Weights of a small GPT-style language model, trained from scratch on English Wikipedia.
Size: 12 layers, 2 heads of 32 (1 for keys and values), MLP 256 GELU, vocabulary 2391, 0.698M parameters.
Training: a variant of Muon for these matrices, 92M tokens, 5635 steps.
Each number is 128 + 32 x the weight over its row's rms, rounded and kept within 0 to 255. Layers, rows and columns count from 0. Numbers have three digits each. The size before them is the row's rms in percent of the matrix's.

# layer 7 MLP up, 256x64, rms 0.0766, rows 0-99, columns 0-63
101:150121077178115116184105153142149104104111186170140144117116129122148132095079098090153090145112120198091174155135129159171139136113132122100122066114122149120064109091082092112134184112196184
092:095092144158096177100121132084062187192098100172135175133097152111103105129179127089072146113136078183140102169157103109173095167121097110116120106141168120178162108109133135135146164120100168
106:151115125138160135141120103120099135062098158118146109126142109156150124076102136082096116186086130156152122124103104048193093137225120097168165154148157088200164093123135142138116113122142162
094:148111102055100182066165119166103119132128130121127154170130143133184043125082098137134145119129085139178122127156139118091093157207162119140128155140183152148150104197119126153107110150097156
102:167107133139134169105128132102124118105130094096068111067148125127073065191140104141140146087135083137122131167109140136127067192144183130144137160179091167145104139124056172182121164124113100
099:176098091181107153148087120162110137126120067133146101088123124146131131114145141133113076167107147193157148054136054113125107157173143167185150085144114125073121133123128150135156172132189077
116:163115109148125164173156158171150163135115112129167146148150161166160177153060134144186153123149060143070103098166152116120115099090101107118135111127096096082150111066107140071150132168071087
103:120121144113103136065172155134131134132113106165159091117144114199155182113146121102154049167138123070077105091104131147134115116154168129118164114088095205114122112087195177123087108145130159
105:165103104143106184117139151085085137140091133147114106080100128135181092097165156150155136145094166149186105124118124126136101079091137068185137146159162208070134136138091143098158172140069118
100:149131109135117135137095092137185114108149138178209157070113121074129121086141074132151121118150143170194117088098097176159083104126181112195145121090123131105094133134107086077146108107169147
097:110090124120131201117155127049078094136166112169095104109171176089131051189097127124162109089060137139126178096124130157156137118086128105138123159122174143104144101147108148101115165150148163
100:175186164110138189145180100102151171184144121195155092131159141104162084103126163120088121138122131165125132097129153136134111116119081102116115121100128094126152043160127096159135167142049170
099:187049091152132086162144130135139121136095147115193145117128110115209138104149043151151125127125168147070131085141115195130106128182120152131116137130177145127135121185134129101117070122158142
104:113147121135145185149152128177162108136159087157126147195139088117131078188134193132109114095141134168132165120133122101122146047144105119134059048079129163146122126104135092148189109121134104
104:151128154162117153151133154090076149145121115085178162087100157126178110176170101136132104144150167071029130110155145114098106153081157057105080140143136153128099143094174139119161133120119174
115:142125129076138189084103149131143116141124093136104191137169101184077115171090128120071077134154130096092136087106107106126137184110128184118107138211152111116173178097155116155147117134168163
103:174165119138154157128143185075056129069134197164179136124144129109093108110124081089143083092113176082127095112116120128148181150154145137080157097115095107164120142138139117075144127184171127
096:137074122091099141182094082104100096108126146144169109179153133157138095108104050153078129067130106133142092126166139156104163114082187131113078120168143142159151128179154166195119149155154124
101:054137120133111118155079207148103117126117152140154168144127105137096143175114109148169096158108170164104128145146176119126124180094073149124135144105078128090116115109052133154200091165102085
097:082108217109116146098170163106127150119089100128085150107118167147148184126152146064133092117080154135153090124134155077088114130172139132096108118123149164123062160137070147180113172109082142
100:064127098140086157204122148144112153125156137095161129162096165108115163129101123106157126102049125175097128104122194092132067178162160105093083104158126123082119117164129104165093155107168115
094:082194104148083160150141111107135118144210171128170121108161136126109059115115080106136128143158189167118081104096168129121092131140094126190100149096127187123088141142129160129171119115105070
106:149114137128141154093088093147083160108118135153162126062167112152200151154124123165088157139171164129170067114167078128082103152065120114171128104175112161116108125121138121056172102141088151
092:174108152089109119156138145050062148096135110064147114074216106166131107126152181089061166149118196113127110116138085139101135117106123109134146137135132151120138098140115078116157177146142140
102:177140181060152183092140184122168149137085114156149132105116165121122122093082151087122182100137144101159130133155134103111084172119137113141123076096098097173158145062151118074146090104086166
102:194115085059050137108108151088155060162116153144119222095123109144113134181139117109149130156133129125125134112119068119123116087138172165076111134102110169133102110138129122146177128170160107
102:121111122048142138119139136140107161164070125120181144101108097126167112104140196155067118182086118086157138149118169093203125089105105124112090140183165109157178157152150112106118087125168127
089:105094127119113096124142175115160095162165139170135147087107095093156117102057112165153096120171112197153088107127109081143155052068117155093100147197102139167144114178111139152097138149139151
111:125065110106112097110144159160084132091156131088159148126134128145086173107091098096094089136134096139125160112152161176118124171117171139142049121147161131034142165090089124162175178140152158
098:160099086168144080093209134099106137090082172143130170149121119143153111109105165208128109117172109146146163106119139198177127085114113113118171075132153063138137115094085126105132121155160121
110:182122157143116081141091153099115177108103084054117184097152182079157125139067152168124138129159178141096105159177141171187123130107104112151117094119127148142167109111121070110095083165126117
103:151080169151140119125169095094214090142108173133078114156121165117112097132113118167110126172093156127128084107115117115134134109177169130148089143183105156091127100041144110112146094074130189
095:113103102059166126184169127163094151140103168158148138139149198109146115018119121186071114147121151124144120076110133137129157087148119184083130126096156116104088078112130104142140124124149141
096:129145174112049153171078166071101148104176086191159128113058109140083146134123178097107111123112122141151133110083138156131122207120168132101077102159160130134163095104133128085139116139128147
091:085103166159109136155097183070172147101111123121162114105103137094076100105146090137136104121189093123182111178166115182156074134113193099147103161165124119151111151105104091098150167176118166
114:160069122147049162146169155107164154129151165211140145090159068105096122121166110090178161068134189130091105143139108102080076145150143134124158095106138135117115152147099114123082138129118146
100:155108138120113106062118115128129109101061148151158132113036195133132093183114123149137095156074093110151091148111136135182192143088136128154140096150068163173144145141135112113146121191130149
099:131114173124086117111069078151113185127148178160151125112074105130138103131050131105205110128119156177132131131185118161127139105208152109148149136057139133149115098150150133095121118164082146
085:141112110090105143120149075079114174146149117107136100124093118198037105164192130102175089106111150166081123132164174152151135174122121136155106145156073113181137132143126090157125174088121098
098:090104163115164167063153186134112115056102205086130114162101134108102081104101130150151112111119140147105052156121138127121151178129148100130141146093138157156082103140165191135117148166164087
091:145122170114109165129176047160113114108180137104140168129155093157093086126125118190113119123108088139157166077152130147173149133133173177111099158172090138061092098138164064103121118120107086
099:093112106108121160155060155135119102060154099140108102137172093105155138160104123083124093129112162216088159181171118140092142111090110173149054128178105112157126158157096101128129133168107148
096:111059122105132184201116091127100092150178171091135139118151171120100131132096131139135128139129117177106145154066115136090139101164079146147109160177123143108164115105134102120099068159150034
081:127123149091090178160142121074116165121163151084086159180143136164144116129122076147168128093109145127125167094104170087182133139101120086134188154149163181122098093120068164146074102181153152
109:142124146102135204180129118112071151110096178150121168087090229188162146087163108129097123109096082173106149159110176139095121157131128140140124165071125114116136132092094142153123114099115095
091:135090077125082105125157168115140127118163145127119159144139078104114174152067129144066113166151172110139098178169165139186134108209082141124154144113142111133084092147082160081089086123099108
107:180111126111124151106166059124097134160138109135176166084130133111211158102153161096123083137080176140179126102155137139163169139132112108093123125055065108151095118087149114113155078095145156
097:165101192119148119156074115073152077183159113167175153127118143111175157075105077150115106165148126163157090146157105156156174163125108126094096099133132120175104083086136146128151082134141063
101:093119167047152119125109119146089052159128142130161131107153158116116119122117085159107111122074123153115118164193180143132164165118170080143109144142171170161101108110177123044130134183133133
113:157139121091089177153171163099143112048130085157189169107165127125149174113105130134161155156115138110122170170157069104102091069156138190125102096139148079133103152161087124135124092137086101
106:111069120105150151086165132101078147170036156114123139163093116149117128159174119153090148198117132110098134149102154100149059136131128140145114102102043177134145124123129134108132104118167194
098:125104113160127211138107184146122118058179118163107157153076165103072100131074120112133117151129109147122186089146114164105110154160115107101098116133119123174170132163088148048099153153151151
099:118166140111112144025086127188159117144152077144157192129099193142104109184108088108144135137151135165168102124152123133123068159119123137136105087152096092157138144067137103132087097150168134
099:082083114159107164176096142104111085145075151093084181113091151168133114108123145178092114095146175117086107168117122108125135155143144165162160120083112116145135097073203191172126115161096105
102:148058205111127094226145116163110140136139147092088111120116180129103135115096088093166135159100097134163171147077168122155126161126168150111076111100132161100119115126107123075132107171158091
110:165088126140175100144159116168157095083106089091149175182146119106122111173072122191104140092082129143146155156086110119141093139187178082133113149146095139144155109100103173185092078096125129
106:153133190103089194078156146156114091129085164088082142133131147109150117138069118105157168121144112147116104171092186129102139140187176110141098063135093143132043143125141094132096119164114139
105:203110099143139180128119143166103134137102051142128076120171113121099104131105145133124110123094130148125153144139169126072149123151131169195131075163157072108051176075118129173135118159105097
092:146119177135159136137102132083112094163111163143136150070083073144112166111104122121110106109111127180106160097140200175229150093138139109105146124125058110136156143127117087171123104069114157
093:120094110181181115098128188137150096085093129089105190112126120182116167203103125165112137136161160167117074132117136101107175170134128148138053120133082138150154082165135119152158097101091149
083:144162159043113117124106158156132123096099123103190144124130110115098146088058114182134159172116115089132156082080151110138179127140087168154114134137164111127153140073216142085103102125100140
087:084113174128093124122100116068150133152172156088095159167164146139172135119083139124112122109136129156118033081121160117156118164122129184140097108080132114219120085160115137107083143127176152
104:162077128144092184142163109127138121075057114133168081146133141148084109157082120114160067116118125157131075184130147145105132181120139072159170138119144119189161113088160082135157118085166148
107:177117053131080095161105154173157115149076116184180100071148097133108141089078106120064112138121163127112165091162152142121089091143149146083107162181132163143155112160142134138156130083135164
115:156144081144060168146130142161162157128115116152138163044088106089096087113131148082107107098134121175116111118087189085068141160154107180117107098133151117169125135155196085145108127132162147
106:138120164100168114074157171141101065095134175130195172149139145160142164066095087112104116132115130129181117175103102150152125189157108140126106092120147132103086109098083164117180195107107146
104:138086139132129163142099140148091170147099149108098096151132120107150134238142128120127128139054102147161213102087176109170159125133130158157096132147105164124063096104088151083122163146110121
099:123103070104140124100165108183074149098105145144212122124134070115117102120133082119166088155155094176189160068150115106100101114171136146119129172143129129133142118171082159134144160107172185
110:119084086140129124199139195161141117084142156122117169137128151080106090077114141108091091107124151159140063186164164110104119123181171093170072118105134168076090155144164126132106154152144112
097:119083158111159097175237117134218159095119133096109159149174179161102106122156117077101152163085153137119102121093121130114117154090125159100147106087142100109151074098124133131121153127175116
094:128141109180179134119191119207167138141130133198130078177074139141106125172091149111126118110117150143132097108131136088176123091152148091099120069135134089101144102159084095048108148139154122
109:102078141109150183072114143194140124143119179099116123142157130111134206105126094055125121138134178128133122172077145133153071102186111164102146133111099149140105113093162093124156083162148185
103:079124134059127130149119136178170116195091115156170110100127091156091088140094122126144152117085159175119085114136112135034118159182122147139131054174138117091116121148140139161156108160085144
092:116152140126135143114129181160140121122064147093115133109077104201104124185148116095053125109092111196157096111148135149168106060138144101138136128134110126114150179115140155103163204124106065
089:099116075071196135127107134153152129128112118157186109078191089164081181137112166170158099117176152141157160036129143106099098142128109122123097099149097107128129147178162079105127136149117136
096:146043163069133111118081140070127127118153145121127100096121134182112135143061131111138105102115138110144176153159080132194132133136137128145091187119124137228121081151080149136169143114132130
109:151110159123155115138131176101095137068140189157143109150106166148154151102086131065058113136164115123148081102122117132139077097176112135105027153112101144125124167125209128111148100144118128
095:207124185112173143101154172138152153098133131168148083093106161140156157061057117113121105143119143124147144103145100157126088153065131091109137118092150043116151085105120118088142144169156123
093:131107152100109167174146095074119180110173154158147136103141120128143152097188065097167163110115111211143133084149163167150107172115128092133106122149053116159092116160151118158118096098130075
107:084177160062122137152167123098086145155118033149165101086163094112132110164116076159080134135132119163106143177174153116142113180147131126149092078193138156139132096106103085129148107125157134
099:116155094084093152080127143130181121104081103213146096172133088074106090133122092109168136152136132108091142115076138154146073104125161138148108154129148151188123149092128137140074168154192172
105:111049139083145161158138117139117175124129126066161109106138206177098079135100136145080167123148078150095119110098119148144140149138067125188139149144127196138074147111097124142173090100118116
099:109127108120069207105109110091063158119196127131156165152052136105174095120108136107110099122101154108177116111175148129141127115073095143105118136156141142172134106165105063173159136150169146
101:118085101129133119132099173105138121096125209113165129139126173097135173121132104111075175118122174157053152132140126145142151155167139101163089122066155119144116145113088197159086161185105184
089:063106141131175155154157139132108163149119146154130101125109133115136197206108162134128159137109159190130137037112145080124108112094127092129074177095141114070130119135128072135141173130088163
100:115093151198093128114082152090179127159077110088108168150130153113141065186099134148172143094078147134090112162114148080145171078108128123143131102125165133117151132118109086155126096137210173
091:105186149132112117188143189091087132120101136099124123110152127108139104104107112147133104147074126133172178061190186171147116140111156109074075114171152073132094157124140103115159113184093100
102:163129109130102090125133136107169142104156155149069172078089049137181113179097115154146110160085128135188113088119131164179103133156114145190060117121187132136145153090143140109131073123144115
100:118100145151090175065120158109144176170115207115152129183137100138106117092092119143163128118121123109139117093104121157074095167085150107157123120196088157189154125130148117086105172190092149
099:117074117152101159110141129141130126135136172089198188133053093101157161083096115134075086145137152157155138166122132116152171183126174100128119121137108145142153150146111055144180070083156123
100:119103141113146128148141115122139112099090166169163142140144172195147148153111088113083118162135167149106150141091168121138167084086091084073080131108137104142141140096161202171179193105090076
094:131170162140128133166153127114113123138061099111143180156098133171132160064090161143104141137146123076097060126084181184163087105112102139123117122135119119170078145080102076136103167074121174
096:121105119072124129133080143151138118114128104118159073130127153184153114167094154120183129141168179127099085155120198202130157115156137061172127055084078135102092156109112114098106122121096129
097:156131154096179134145174116084108102142139174134125186096100071114058106087128109110161146147094148126140152111142160163102156141094183133091098053128115149166186117106086086146105102146097181
107:145074105160105160168150116158161088123138043098143126179060126088135061164102114132119185122094136139170108142111161162119095138108161125113101042133146135165125148147136129174167118087100135
102:116113137098063175124151183167211105106126163142099103193129091113136168150193098156153136164140088163127115106134174106127119108128106184107108114129117100171117139070117098105080101173089125
099:193105152119133077131110163103123133144097083110182147121137131188165096114112111121113108140118090089156090100126123171132097161100174062093115119147138157140168102148136138023170134130177177
101:106115107127148129186130137152194121176108089167136124133132123179083124151037120157153135154131088153163143033072139146151087119115129099085095170124074112175092135157106118114162137117136133
097:081071093078119147209118147117094147108104142132133141126117149194115209142073101105166097141126137130158113104101126095187090139109125091082152177145143156158098097166137105181102138146089126
109:102136110161129144115081119120149176196128118163175126083113041095129147127092133104097152176141088158126131119131121164137066087155118151052092145199118118149092113118118105129086116153179160